config.yaml
d_model: 160
head_dim: 32
norm_place: "pre"
norm_eps: 1e-05
positions: "rope"
qk_norm: false
init_std_qkv: 0.0522
init_std_o: 0.0648
init_std_down: 0.0746
decay_fraction: 1.0
final_lr_fraction: 0.1
seq_len: 128
dataset: "wikipedia_en"
Each number is 128 + 32 x the weight over its row's rms, rounded and kept within 0 to 255. Layers, rows and columns count from 0. Numbers have three digits each. The size before them is the row's rms in percent of the matrix's.

# layer 3 attention value, 320x160, rms 0.06, rows 0-172, columns 0-79
166:121071168159106121147109104117151158126162109118080149158177153107117156077151138096038171106141179128238135134079153150143138120165150090149125163139075129123162104109154113166124167103134109110114121132121117086150151156176121137158073128
167:103171148139094053143060086073148150152134135164178096153112165149139058114117124097085126122156090153085142136143155121153130167090116122170080114119156066149111154120161129095086155151159103093145109126100114123196137106111091148120147169
177:135092132113172118107121158117136196138107147138206146126108072085102142158111155137143178226104111102138150090115109138155101163132111149137139115167106148175121139077152106195099123152164109163097116138070153109094080090164077088094130069
174:171086116161106126162117110128110138110143154135171125167104215126162123138132129114155126147084169128175147129162114147147157106148141150115133154171127158119097105090133125100095121069110143128113124140159081149155125222095136153164111102
181:117054154146149167184131111065138068141114142126094155137100092078121089119133138089159106106101182154134130137128129120123109111193080123079145166124179181150156141116105135126154119148060137063128136107130106133138104144096204120146122125
162:139138081165104161142159207123147124102224157193135138083147123103156088146118149131088152109153141161147119109121105124129156111133189127130139139124156127214130123121185177114145162097187114125096127115193152120177101162162128156120092092
169:152108142135136087124154089160149092111110143175123085104124095144068150127078114111106119071181102185129172050119119162154151136102162154064121116162203114109134106126145104178150179109120180151169135140137039121133152212179092158147162118
178:199163108102139140114124200100136161120159162126156126207226103149121080118170127158139117121131100125160155103149076128110091128137137092058140156197122117140119106098160147138104130176137104126097152091087135099138136106142122125133076093
173:153136027103135133070096177158165101137141076198143169140153150084122093168129117103091162131110149070076173140148149146143127167125129158096133145150118121125146155159115067161150101135136074110162085128158133136178160152094093117095140218
166:065138109127094085123209176088096128197126158048147154094114137157131097104150124161162137057152135079145077116169106165109130133181121142136127175134094096155125151124129105106147148083130073087143092123091163100235112104122136107104144094
186:056095114114126115155129146110091151171109074144115132135130087143154063084123131118172152171119176139116146176159106144116161118114092193147110092190139090174159123132155084168142186127078099096158174158148119131126121169173098146121160117
166:137122080122095140084108121102164196126138132118178121093141159142147090183079172103104124165078116128109142045194130083143138116062116116137143176094186164127113113098112151153149143071157146113115151059110134126144193162116176143109105141
162:123143151125106083130103082167160186123107103166105073110134092051099116083114187136116081159112123106067114206192098186154146082087130147119103171070172144136172141126122139111156112122128155134114191107209197115141131123099125156114140132
184:125061162135175186119147139131127101177111116095131169122177116185153111156205140125101133141142179146123058162104112163149157159180189157146118118130094152115123088115094084153133079101116212134094179128144168148188141113154141106086079171
158:068145147079093131086156128121097111130096119084158065078157082140119116142106103149099094112089087155132114149119069162136092175110069121104147120130167160136130151105152136105071148118063102101099105175110164173079159159077167138167133095
170:124153104106120107229078176095165123182131136077153137171128099108119092157097182131083180160177188096183150155124101091140089146127145087128145132094110127142125096141127134095132174123158154087167074134126150125088128209117098099194097150
175:126143099111140100086120112143156121105192173083142120100159122183165173160221118116102113107057079100104145092126114202137126175138085124138086161125093116169160101123130139118168174130151116108126159107177103112150106164086109128104168113
177:097085132143135121098124126120128159074107190116140164100170092089121178040134141117128125077131127165134143162145142086090063156111127103143120116110170117128129163157114065171152051101101150087135140099171113098111150120090033098069153129
169:179148141138158191111123168021162134103058099107113177090066079131206149138121137129139116149143127172108140130125106131116138109114160124220145109100143129112169055136117114149170148165121142065106096122157119082102144098184141063092137132
171:162127123088126100095073109100127161139087113125179138123177152176200163136122083188172120123169146166060137175109157129189151122134146116168146150123104159142124159140161163117117177180087120154113092142125102103119074148157160154078089167
164:113152135099061130109140144174115098080157134144148170139155118177156099120115152096142102155147152106188159144121143109090148151092075084107158152151109165150095099141143181112081175076123121187159103088125080137140138102140136167140193166
184:065080131097166116104165091095132212173088128132111168155131094096139120143117059087114149143147116131124126158119137108106163091136079129096154204094086089122115130061122094183148142159133125143148072063081130124117184113153115214163126085
170:126195139112130087119091110187108154138157117135119110075138099097113131133106178157138113091106208120155182139115087115114175138170134124140138098116154110079174192174074082119137103063132145082145153087113106204117182124136185140137087128
171:109113063142140120162127162082080121158195115090180096113130130159140147127197083072129191139138111102125137131084106131101129089148119137145101112151079132035150159150087125130096109105123225171124143078161155077108133132181139135123101123
165:160159134114154119153104177084177079100155139112099060136103087169158166173074093111089110095103106125126137142090178098139153141086115099141080150123085193138138094099107138131133042127102129132085184122170152124086173110147118134126179087
171:146127104120158199174153098068106084162140173180211070065180096115110120118063098133146105081138136116151096143193142079177117138104065130133139105185104138090169132120168156129157165121156091113076086104140145050177142124158115159136126204
172:118104126137132127123127193120154112158111117140139144089136112080108141171119131116100132142144162085120139114157149142105128137123128172127111105073125163124107158109128116161117094156125103110147148081106107167120102191115129159056155161
180:142125101156174051122126114135088102070103124140105179136096165155097108150119093112177166081203105156151136121127107145108088172078100146157117151174088141126109125122064143148105126139153141083088132116097166112139115143104134079173140070
176:148132101063129102095149148116125177144097097163151100186118118075149092135112152074062100091135113094095093119159181114061129128147151115129125133092090189147149154106103154086136169112114155122178161188175117108100102138152114114183159130
177:154107162038093151163135179161160171085132107123184130151118145068105145143088121158126200111126187131156178143137159096113099078175088151084132133113166035112096095140137102078154100102138143161113108112151158174137137095130122103160160132
170:136170091145104191149103146164165140129136089161129118144123163184123180103131152143087101138104148162126130180193169113124070112075184163117131172063122072060136218087088124112119115159158167098131105085141087159066096120122084101142167109
173:107107165109145172128120147157147128091095154162142169151133160130051152139183172122090079107109161110126138246131143103084160140136088146183128139116195135091109052093128103096076143168120111192141116134128136127167155098168109094150099128
109:172130126145133166105086142103072128045190162158144082139131117143183122152134050161136087111150089115109117091128104123122083124143093132118062141111159082085134145169118114131098145126149100078196154084093088122104120092138154091139082144
086:163141120127105133087081160057146123128146132153173157165107101124082236183120122133142132147137173066110130143155118164159138127173097102151104101146105101080158128154139176162142124108178106067106121176121119171126107090122123130163095119
106:127119041064095146104064164117116127041130116121150149094145179093091122106098139114101103124142124130125097114141179095157160170187127184122072118119134136124046138069122126089163148102085111177159142105117127140071153151154176124126114154
108:160136141051097172161103124132080102087145136058158135188135117136179130124098110110099135118194138131172138105098137147112117059186073151130115151153155145096154144134152118063125176164128144164143114046128204124143144128102152078112214104
106:114161109101099106144157126148145154169081159122198147149085146055110069112093121134134135110111072072138125141163111175130146145198087133146143143140156168124103088084092081152125121143122155122153190185174131147122171155169150124112151129
090:119065146162115125106127119199081068156130140121129165105133200130127119131141166171097173138100107137104130188124172126180096125094121129130120153099105074241110135086086163170154074101102155101089127125123098115118168144151118127146130114
110:159128091172095114151132148126072119155102145135154156099139107112104130099096164133145136142102106157105153117155143090168131136140138118199182101124161137150155136210197148111135112123126098105149169132137193160126103105117074108116172147
099:147134173118145140170120171179156070064135128137113135158158156112094096111152116126116117169142157176073098104182076092152144020137115178155123142186155104184160179085161102129131160137161126094122074143122162105139121132118132118117141118
101:094163081135167115159164166195103165118075109129138137118118171133211116158138115158053126127147141139136111119145134154147106156119117099155161140118140184085115052175071134106070121128171091166095095075185174203167196139141188092155168152
106:153052100097152102129154087163125134098138176130113107072185164190157168157159141122109166130207137151126122117165144111120078137107122155121142139119200211121161120175141073099155117123148117195095175095100130141126162158136146089129147137
098:161103106200089170120156136111127144098113146171147137186136142104173114185111187097070128111131115100112119119073180095115142117105112148057047088102152151110097099140073105163147086123072120102092135126132085135155203118075123132106074183
088:195153150154097176123128134123111107125171094146086119145138094158124072119148090170116116186137118133065120153135197129155124139117097091174128177102082118135105111187138127223072109099120110086138111123122125093115102051042142101145150146
112:137137215175147134142088205091124088072104099114136152101081102148104146082122116127155091159139098125121148133153101113136160108141160129121126138117181091141157127151178149087106159119076135085156156100140174134119086161134104144158027064
102:176098119083145108158162093100168129113127124159185126066094090125165162137139135114122127119118141149151199115134116129089121105140111091111123130152190144110139097138115108167130119185095101141144112070087100134143152138120113117059225099
128:133085143097108156120142032130093155155141069088149110135125157119162108098143075151088112111125119114168151125143049149165098125179112156104148110138085113123157138167179126081141144135147136183132135128129119086173115127127147089115097147
111:121130139140123140146110180119049143156105150089107153155088120126108161163134121159127091145075099140087126096176100136150068149113091109166144178075091145151193111159170148140104129167157076068123129134129161217090120132115169123166068191
097:141129118163104154106109207096143127055129154092081142099166180150160088113090129164145110135126195171158123140120121111103143144091141178188114171134143100107161162132140135118154131123161165134188121128067142099134101161110166141072152145
127:152156101157125167166177146106068117121115110157164168082165074129121106139103111093089131130079149155147120142122170115133101131095164098194132155143145161043054106114071108138136115146139097157168119089123178029115138110088137159077156057
102:150133138166085128180134145177117074160124107127129098071218078110105103156077157156102127092144105101139182154145129094152145116172182092134144107155112108120155150082154098112159092119129128208128148126113144108161120151133128118146139084
103:126096112112156117087167085192115146130115125120156113066117141141170160131115150113109144144165148090098124171160090166153081151101168101138159059158167139133156111193156123085144134157150135126143125089136132120118127079121136112176106086
105:156110165104072161039124147141180128084098127102124112150127142085175112113133105151124116120130130133143087160144123129110125081099135187154156130161149134111120139134161060112073102152137119112236142100124055075162096121114134155125099119
100:141158123153105152142100179091113119149117079130106096117150068139102081155082112112156117107097131149128172118124139103145131066144146034191132146171127144111125160148106091143141188117150088083097088153109166125091141119072128058155163159
110:110144103106171124164157129162183109147186109162124066121145158165114115144133132163098091125109125098116177136113124134156154092183147114138102101171088107136162114071044128135185107177130120158137142111065139147154163154135118106112184139
115:106116117119139091160109172137179070112150162146141098091139148145093170080089150146155118175112118184149098138152119077149157057153133157188171137142169107161157158132162097138122122127118180085163147131131164133115097210170117169184158193
099:125172122146153117148187182153167159109140114090063119137147170094136173160142106110109149130108165164132121139147175164144131127128225146096195097110102142123090112104083149148104124112100203129136135127095076114145156094146116137126125119
118:085077135160150167094161099145144127161067161139155100108139197150129117063093125157105106142080156179187086128098120097136167141088116216143174069150143117131150168150156119148123106076147131095175148091116086089129089122130070171125116167
094:117123130135111184091205098131074191131072101143139128073153172133148108144074150103108150139110159161136164160108178134125164207113156180141143077149093096093139078135083092169159102120107102168140150147110114126162138147112118116131120146
106:122106097139135108103083126124169106113161044169127133147186157144078163111161130132112080104185127159117174122097164129127120180142152108102143153137173203172139140131104205086112074126074073129067061188110123112092110134103119130147153082
097:135141082081166120152134126116079113125106085119115107148150149145080167079128119128133058111153114094181152159070063090145113126131211076087116140169159140138141136093124151063143120171101150134149134108090155102142126130132127115117101063
094:086146093088197115101159171158152172163109066147151126118122138128172110133131170101063134112132157106116117151103205158146160187132109157093069116123097115098085093129108167132107102140125146149133132151147157186152151161104164139189157132
109:150112119182126136170138179109121065167173184134138201138202102120058193100116131111158167121088105158084116151082087084169058105121143135160134147157103104146168129098133150152101104150155116096135159186133166068134098064043161112108147137
103:131057177141143181107152110159154092167163164134112131115132153083138187131108081146207140117118127116140105134159125145113120205141133112094098104164098112100093111082125165122111126127138088146200152121121169102152110044111174118097098089
069:132073108116156160094114158117122145125103113079103133108111108125110065134075099101130133226107152174101129165189062122144134124087116134092119158147208134119107114138099126103102128167124109071091130103152146162086102132107154116115134083
046:153163069131064126073130174120090099114127169062146134090076124158138088173122095125144132130154104122088138165162135094118082102229132078081117135137123109168147137199090188133115138149141083119122138095110143157122144100100125128156155115
056:109098180154170127136150109157155117168138111113130110134182144154113139170108156164148142113058144098183132125120116172153148110096102167091163130132111095156096127045112110166091099134127175130148178159178141142108169157181150117079117092
053:094106134127074173184148105141108157143139107101130164114179143156149165146132116119137110066181138117183140105107169141124190113113099108140198104092071135050126095169116105132122080135116191154134121086137126074091151102099134147130126098
049:118156142128118116120164098087117146096119094159127105113146136141158151125181144168084143145131115134086133097071159156056185167091120085107084140159102073140149165097169133171190125048143155166145132122191160078156169139157131117084127121
055:104130140100096094133090119113110097148130085145157121126224134138166161142123139132109083070093143138160090100138167091134171093140102105101206140128123118089094047130105106143123122140079135138190111141164108084151077112123155073104123158
062:146138129102095120141125094114107131125140096082135100139094122130125063195077096175120104108160085219108145119131163142165174123188178138072151154144111118134157079203107092103150093149094154055081192109075103105085119132107077130110112163
062:101130081106062126079134167111158096151123191133100089103132133103150152128153103115160097101189115095147131117169156048125094063155120144093102066152158093138111100203155110116097145096157135202073154093140070114166109213151157141122113149
066:126159092128102119126188131163129165127167171124121144155114055113119124171134140122127118121165126135122135132140120177115120152178046060144169113140114131117159145139135162189128162126079163204158139123075143120073176107156133119170156148
052:135191132134128148148170113204115153123174154122125132182065103082098142135082051129157181111147107093114176098071088165129142118165111120092128187141137141102153128137099123101095103073080182107119108102075153154099141157159123161156166108
053:089091149148152133123110100193113158089108098083151126133132108119199044149140120109125145098163158177189156143114142158146167183173155169165214153119126137095142107040159129144061104100107184151184082142131175161082155126126109109105049126
066:063128156104130157153120076165129153118145116123088148134104145074126118166080119152131156117102134104054098135107106107158129141129142129139102109102103142120091126153085059094166130211133131065108182078078094129143076153116112131097157116
052:203156149145176094101130124138125153147139086160097140164161147108093153092149152115101147146103104115132119109087097163142163155090101108094118107168123092125178174131148179122114119163097116108171078130178142086042152054095134088132108105
064:104114125142093157119150161105142063147166183147072138143130109167122132157092081127209095109111149035098143139113126118089081106148200136112113148072107142137137167104119144123137151171132119124086167116108162177144146126180065143117162077
050:186116116103146102144087143130122096107153182163185156129133163107120115108121172089120126109153112132142137129115084085137132149157150180207119139142093140120120136096152106059082121138152076179167078122122076102114115128068096182122105163
051:127119115113092149148166145167107106141166178150154076137150155189147141181143128196156117150109153113094105135109140127037131154126179116162107101099121143151112139128130093162168138142136137093168179069097169057155154120103115148138165124
048:136147073119178093119102211107120095101132167136138102139117160125124104100133167125129074149183162220101105100094134160090108133153121152162136197146147130150139115135135172067141110080174145120099126107128189126118177093144168137114146124
051:142197066123088165140179183107138148151121110103152137160063121155117116133095077108152144123178165201159122128151131154082120125164082153146165173142103161113155113200137174151154127048109134139075072122069162129131171097141136161186161144
072:139104164099141126110085135113162142126164131096105150080110132172100145091135104135170123235074101140090147151169134141114127132084179126060052083116205097129086114140113151113132123157117081093064110147121139138114113137095138129107129078
046:072174123123138113121122080113096121146178108128121080076094135121123146154127118072100111122133065151161149085135119094104173115102101130156043128172146062125108150093151161143196160120157163171136100164094109122071132192087105158127078143
053:140142114137067128133169094140169167122138147170137130134171120112124138106170075110087078134132097087127189080119158137125161102115100148131094112080140088070137105087133124122110117081127086157167060135155110118151127073087102096116100145
052:141098125136157137095120179133134113151129098142131145175087130118137082076070124084154082116127127149156140154162113156146108125150127168170155197149157157113099164124129125104068146092078115140154104141155150149117102085152115135121121137
061:137097085084103115163144123105097154099150204079185120109024101104126147141154186145097138158154108175091123158130080139128176125096112127151114120175146113113148139183163122171158151122111108173123169139119082117133122154145181171135120180
051:116076132128124175129085196123123145143143122108121147162091109097101142101129088096118145215070105105081146158181054141091103148098116146112094073128161134130146180123108154182152097177103069091136097114078140130125127126175113098180167063
051:126117097123174189095107166110110137108077115152067099146151120105158119164123132124154149118194129094127172145152137104143130147118099140150135073195123150092142163130152141121097098153156168178133150102132123121109149178141170137104159113
052:058127100120100159130157118172105178154107115057104139157086141064175101213070041134164142114128200196095139157141091127068111097170058093134126143110139115146140145112107142128110136119143111096128145094074152131093098102136154117093121118
057:128168131126112143137153144158151115110150124091149126160171135158149111103165037136178081151183153141121147114119185180105145090176129134150179135113118155067134074098113124118101135031101191177126076090151127149105157121116120099142110096
065:104087195109131160192123109146114128135124131120122123085108081086084129090164119097115158139096130083122181135138103158194145147103123124152186077104123172123076190141106166120181102166111125091072139167054113134112121187127146143140145064
051:141102179142169137118131138100143178168131143080108132092101156124158040157103076151132164141101142206084125199120085169151091145125161158124143147100151132111105144144131108078111085111158109057088180147144208163098132076116136108092117069
050:123076172130159147161076101094178122126097108129116136065143139143119135070124144091128116116133101107132162145132141140187150100062130169103141084105123086050088135118140132112160063154129128119130148182133095132099105120159140115109118056
054:156130134152080062157151100105126127179116164148193134125086136116151113097124103102141153110155074169143175098141118125138175083186101169103159097152121081086161110173147132127120107062088142109173084130130138079126136121149115154154089155
065:162157139149106166099128156107127106109111129117132161067134091188123143143152118088147179102199114106159121116154195113107177103121066073121135164124165092117091138110093150186117153116102116195075072130149154137131093107039149159179146064
100:125110201161176104135135139151124063101100117115140160124107132184094169112103177156128099116114128167177123118122097170111153127108045154082184158112075083217129121148125178164119109127108103110068134115100134088118123067082117142088111125
105:077140083140123176142106077142127200116106105075151132149057170161154073130158151109149115153109095089155112107126126116093126107062100183121103091151109103117075121111180136133067081145128152126104091124192134103109136116082104130066085115
100:129102131136152160156176138087153161108109144166080137114131172087100108113117112169160136104121091205133172104149118164108083095112104103133170135178096129111157189132095125156137137119191155181132104124151135108131157079109184140141119133
113:081110080182150100118111109117148132060150105110078123099166151169054156154171169147095096186167117123150148120170128144153123164057133100153136124130118099097093152093137082197119133152178137147078136145100096115120098142130068096110136112
108:118066114162135088147126153093158121144126092128103125130080181160174123108128132114141152164084147143122100119179118098190137133117097145106150129132083150129106141157145163115169130131138250178175155106150121164127100078063108148096113178
108:064097103107109136138156083123129138086119140079110108140057175123102107148186134150131185071077168135126077151141169124134142056134112116175174113162139097136144069095112122128102174172131132122150161100230107125157165142165113131141138095
116:162057148167165132132089111090156115126124147176177169149122165108134071091139141162115100090075094182072167148093156035134096104120163120058101124171154171124183131135100092126148110191181155123106070150156106119108093111185159186134106165
098:130172185168146120124088100171106109119149141207144140165098125119141076064091097102066168093099070142083138154162145125165096094140085157090102120075174089114103123104161151157113126141093141113127129171107135090159113097150121083154031171
108:102126145156114038090104137182088157080136107147159159138132161102106190168108097107053051116135108144128113112073158130121098158085142097139158088120141155144107123115094168136097091127094112145121127158074113116088116116082069161102065109
100:113150111120164143098167119150172160139105147162148151108110122179140130148112116134118102093136082186096103060144095103091072112160154181091165077171154148127195107123108155117104090146116147178165193101100102180132062090132160174077086075
107:154127168191160146112118119125117102160082120119175135076109121140148149191071119147138134150154141096117118146091144122145127113102164133130099105128129103112173127143131197137121117127152097109150161134085194098183085132100134121149068147
107:130159098149105152169152138154125163084150153166204108143102094164140108122180134119086145178061084115086128096138138111109108097107098129119106200122094114111099115058162129104180151141146114133190178112168156162159079116153141167146185169
124:091130142103152142083056159129120097123152060116128200113080139159112126123138107183179139085136178123126088163173154097133189154149131137147175089100117085100132128130070170073133126117117123082107097157150104153118140140101157115146050081
095:120168127103076098102127130128152145162139158072137112179110182069143099126168123107099130122064090147117131153141118154156129150157093137168077174110112099143119107127170140073152163164145123185135116154141093175139099109062229140119119186
105:109171131139116124090140177161118090096119131112128101079110183187089098103133094161166136112158180171096163091122122034139162161098115195149094151082121121081160110163062146098144134077109127155139091176116130164093161110148171118091140123
109:102103099127186184148185197084122110197132101132071120117180137117134095146116151088166160119108141124127109111125102094085053213069184156101139147199114106139157127109159170146098122153143179171142180141108155162179133132120151133168094138
100:131158106163085122150154106098095088149125062129147103124086066108119148178135144136157116170180159029135148116091106130136156126115123105149123181074150119120102104128164138128121137165155146171171138145160166160164078143097069125135100127
111:081067150150129128131150131109144115111112246143108175108121081077154149102116138092091150073131137138167072138105071128115125089086086122127095121139182180129133128112167092159104128107152193118142131139139138097199113106173144135189074152
114:120159114117179114119093173141151180118141101132120130068134145164165175160097179118129160106081156202140080109188140109100134099051181136108154157079112105175131153150129088164130161127100112112128118140129172092082111137168086180120187089
101:137112183173111158153102092125128112169123163100165170136119125127098117156086152167150132167156040111137093154141106138128143079219164116195145155096088166102178091131065120139133145151153090139139117128079137095140112148112114123106111177
100:147128147161116119224173142166114156142145106146125161149126121095057128068063167104176131104093149134146110086101126167095154153090128142132102129071108115077076120173130146129210147098187145117149127107098129192154178127123145100146133114
109:104118148187143118115124130163107146149121109157120106116149191083118170118176115155136061135158112161133139084175154130121068056099103140128115206084138148160123158151136122155103126140096118115135142100128109088075123107143167134097120135
105:137104124114146155194137150143154092143141144092113102104123145132126117126104151152160100143084111118144142153152121128069143123193129080110161118148112093154142135133184094146126125141091165066142185087069092141182132171170115153113170110
103:134130140148126108108127161197107162121121074128089176079160144083193146088068064069104171149169111122124116078123146169112132093109123149126130126172059069142122153116182090125163097139089156110114151117155166114110141110115148142090102170
117:097165132139093164102124151154123101096149111105174101103070134169097089145094138169146100135098117133109172122144197138170198062157140110163140142114075083074093088112149073097120048051112130064103126082131132083130170120062190144119168142
118:108110110091179110121078102149109128121153134162145169130157148196109134138168133127136140107120110068123137114178187102161174115185112160111097118113139185137077140149090060152118159096140100130075156205156114139108125151215112120124130112
100:168106131122143142171122097148083161118118142174095100141174143090184111121140066143143112153115148123138125179108132143122077120124120098192183094077119125105068177106115114119138119143123094158097130104160137072139078184131142179163163121
112:108102133118132164142132135078114149170142101190139148120137173079038153110071086101116127111100099127159131152098101078177101103148163083131116110165074112057149151163090147167107101135151130096076039157138108094087177121173127191158114180
113:098050144057150099101137169144128137092081153171086107148112076136162148109163098131099136100153179081099115108154140125138093180092090104138119131105147169196128175101164143104224138133105202147097152134154117108130103167155116112162111042
112:141121158160102095123124122102117119103147142137215087124065103092127165233115128105121095139110153170134176183155131076105102103138142113142101081154080151154136171138112086150107104175194102127076131180126154060144106126106085133098086165
116:121120185136119129144099143096169199120114122138085112163195133094144109107095101114075154154092115131123083160164138175151100080109142130115104106178048112074119114130085149073126101137159122109112055124165087102164177123138111205120114189
108:113126112095139098088135185169124118145089139158136171086128168115142109159130092131121131147140132153167138150088095123152111167137132071125172096145066159145136124159097122097115149121094187133149088123169203134150132119140146201175219130
035:169176154088124112131110118075184104165098118193091104105181193161123151075128181117094140168112169117151142096148133131187113106145113207103150096131116146110158145073154144100163101107101140170141066144154101098127163162124105118145093107
026:184100094106102121102203127101166145186144135129105145085108125131072137126099174130083125115107145115115091139156071059132160118131166110075110171113126101123109174171141137086117128096124120145154135146176096190200144102105093149137131148
037:131167113163113124153096102102082126153156128170149128194158133120127120121117095166140111074110114127088120099081155177095136118154121138128074123148084124072168127195077019095157119105175180072103104129115086113113124145177097109113136162
038:148124129132069098111192077165098149110095131136078144065035123110123202144095146140185132190130112060095124160129188117144142069113165097100088122110104140118148057190118125097084133144143101164124146083118115122139164143118119131113158149
040:150162099099176142153113166075159170094194133098120089147055149099095097098096162192071127167127097179068117157158083167093079141150181095136169180096129183170103112167182134128156072120125100037149128185118168108113181139100126109091148156
035:146152224145134146133120201120127091181133147116139125132109156124104205062112098141158109124101123127136133114121160121153155113125101193115089073166147119111159122098107103137157154139117119157132106144078100119105079148118127118200140131
046:095124079095093159057112112138150119100154103134059151193131072166179150150161091136192131139159135119093146165097138134124158158106104131162126139106138123126132144163144158075117160136138112182120106087151175125100104092105177105105156117
045:162088085090150129154169153184107108178129170147150095092179127044158131142103127136141076077137088146149125040113141140143137096187092153094146138171135106123117134113123081144128131132135166117151125039163083100134148167154154142108111153
032:168190087067102167162138106098076089115118094158137144128149128179057143130108167101131104108123118129113121111155164093149174078150099211141159136131121118123115187193100198093130093131132090138111100158144092149116132099111132183110147111
041:177197051100070126138131113137125114117145116140055158148174127138098123136132100106137108116160117106083132100108145098115117080155122172077094201132123152116150106197120182046089045088138167114095119128165062167186134103145143138077184162
043:095141128161144086136160164166105050075091199097168129130142135133149131150161084154140145137171178167142085135066134138097159118176140085096163166124109155091083071121133107122097091094128114082072142135166129102147152139138168089122079123
035:096125109169186090133124170110150131182107178107079121102087090076169115142125117089104116127113092105119137165138119127148053081153150093104094138077141147130145112153105138111128111185153154096113091105122109165169131146171064077125153170
040:158142157118125132107124141127093063132131141141159115100161160123150110041113123121146121124157081143175136118127141136110163111174133132052172105171178096180132176103158145152140157113090108075124130114115068083125101194065147137198087154
033:106163143166131083106152090121128057077112172100103166163103169112171125129128110131186119148112093160118183161108122169129106085153150137113123098049129126173139078174076107112089139211130096116113090086102158100073122106120073101085130080
052:149220122136087118152103129075127088110156155171146136162065150119059175098107170116144167172124107097091131072127071161111130144136101125151060132149115130136125144173120099110162164121148070125075108177099153085143157150127136125124180118
039:145117065117155107143148154117132168152156138068153116112067118095131149181137082186141115128143115111047122126137102132131117146129159056136063165176106171068104074185136154124143155154159144117074142124162114140129203140185176086090176123
039:099170081155155112091116156091135099165110156059099105047129126168093156177107105108160139122075127115113144099122132082132115109110216121124108127137176116094118093094136137099077137104156128122098224100115096165129141159095088180144146110
045:197097157135135122165157089107121114142132105141147119202114115108115138120150121168139167088088144121128127147112104185139120124091142192152159114091111113146162139129130117190168091168105088096151118201113154162100115090147077085121150120
036:134096141083175120127078106163126130143111063123147143102121099106116197136124124107136135169093099141198166095095168149104117116201111168083183126077161159131104132099099099172084139131097098086148093121045143166104060195139143146146104153
046:140204091112111162152124118085144137109132178140125128126149156135123191074134167136117118150128156098080070114091088087108163143125173160097141151167136155127124143096158124135165110080125131131119142131143085146149119143075161194138105148
034:154119138153111101172122043134078084101131135143142141082132125136134189110101091126230097137106121094163119139057205172156181116100139132151186084146125108118112099091112123143140175155145132161132176144093129093113120171128131144165126102
038:122168217182123095120108130129085086105149132101165126147126178174110138104156090144177137123085120179130103128141110108133159093144139149100115129144198096165129106091142128176147151103103036083103119184077166074126122117023138142199111120
040:135170182157114102174106137118125094097135156179134132126135117124117174079174111107160180123067126075095160136122077108123146169102139152126117052128144126131130138099150138202142134117107116172101073146117079158109167128173175176135139072
044:132109143180196094060105168105119063110094160135135123155113097112148104160129142130097145119130130169100088068094151139140141117110107115086123159157174072091158105098122147127143120097122070074101142175149171058135104159076097104154165167
044:110169084173147100131132153142132120127113168161140113118117113159075197147129163105182129116076156077187096126112104122138109111090087125104146122118157134107153133090112129126080125095162169174109226122108156200183129148184149132148188153
041:129060136117152122059121148104136047109100119178097127124140082166175095105048163132116106148170119093139157127174185132187127113159155157068147100099165123137166104132110172075105111157091113127162171136130103144154057136073134129111173175
039:099165105100128127155178156073141105119146178109100124147108169099110103035121168146120098144184125144100119189103146184084123123151117151142151094143115172119138201149130106085178088112149118116187138204110143103073116122132137102141163154
037:150185105117144101109146092133066102189148116128137090074129066111121143143069041117169179107104071101163150102118114148134139107160182120105126127119168128140106135164104195103082130073067100092134168100144132108152153163101158139091160126
040:208137091138139130077093125183156146142175129111088125152109128170140150147184101139191145138158144098109073156102062156107114120139140085118059134144148134132130117129126129167120109128124120110059130098149143135154190129154166104167140084
038:106105100125123199102095117102106059125121138063161137135129120183193132152071111155191101142131136157116106092101122130091167120132130170139105113147167118117115116084086100116139141113149102122102128126141160132126080118075152145122156145
043:133102109139149128099100138117107069077108182102129147114162134202174096107116094094172154209151159096097116136166147084140126112115211151110121098124174130131179103065129124098108123111087127123106186152122126164135096158037127144137161149
043:087071200156112132081114157133192131112122118119089163093131103164107143092151197084134115157136110102150174156140217115174153128135080137153207124112169123128119138118120096155137127159113148154151131125102155161140052200096143119201111099
098:098108115130140112084148102160085052165139137103119150103145116125118143121108075134119148132167156091138091163132154135154118099142129115052146144102108099156106140099194149111125133075198099134132169160153197138104114169069142168176148169
103:196145136096107096118143141081115115156095136091175198159110096087151100101111177130127116143133106160158128155141125138088129121142158142133166067126187148154107162102180098208083175095198170091113090201135194113107172111120073146130128133
108:134126173123137121067062127104124198187203111079172144112206110087152178124146104112134146146138154126124108131161135127071099153087133083197126104147143146134126113107219181096103144157148097116080107124129150115172125053124089069161151149
092:101155139158126124110125089113139077124142100126111115142106152124108075148154148115150146103168125173076084106101219131124136115049095156080123173108097138151081133086136190071152124140125107131132139115112153059196108104047082126142178106
103:050135145122171153084070113135152171132174136136141162119146129168142131163117115077145144122167158130129154125153174121118112116138075112067162120133118161107102125053174123126071128110109172145145131112068117082125071158102167171125146136
085:157077101134179083106059137146187180114104113183087071086080128140110134138104146082122107118119146165122107080130119118122131154187199116100131060106175119113113161089132089104125149104091158084105089133076132123165074139177095149151151102
111:161065131113066110145126178114127138100127094143100098098199173137102194175125134112135122057138147188145160095123094127124084138146159075174168175085148124129155105137139154105127074187089099102162142155124152130167133044147130088103102138
110:161090123166119192213216119121137125130117104152124145112151148105093162047138168179124109123127192119178124096159101136193173110179123140111110149138078131132154151109146099125097126152082104087170122191168161180136173145097109105149118145
089:086130120110107124127136082145181132127126165140104120137161092085106073116194121148091129044173154150116163135121137176086179144197160148088161113123176138153127118134109105176092123161103193120148140205132186094125074145148144140133099164
099:127103120160143169113100117163163130153103091079120117152092141158131120163178210079151181175161105143179165122137137130114180188101117083139144102177113137114053119078186082080111150129106130127117097156145100142197093123091115145110142131
103:122154157150095099128094116123120126158118105126121147138107141140065137143131045109148151057163146100072179101105168158138160135063091134116103120129118110172105108099095201095138105105116142160146143119144122114173092135086127094088138176
108:126131150107181120133091119147126133119119098135130071139114135150144185168186090125093111170112158135104184112162143157094178144201111129116121129154167043153125154190150113047125181160109119046125143129048178107127141169115127105186149109
083:104125097091122121136130091138164168119093132128125116098121148120153070117151148136142126151186072191106172110151144104120127151161189149180168131123117076111136124118133096152125122135164166114132114192100151081080142088121151139127106039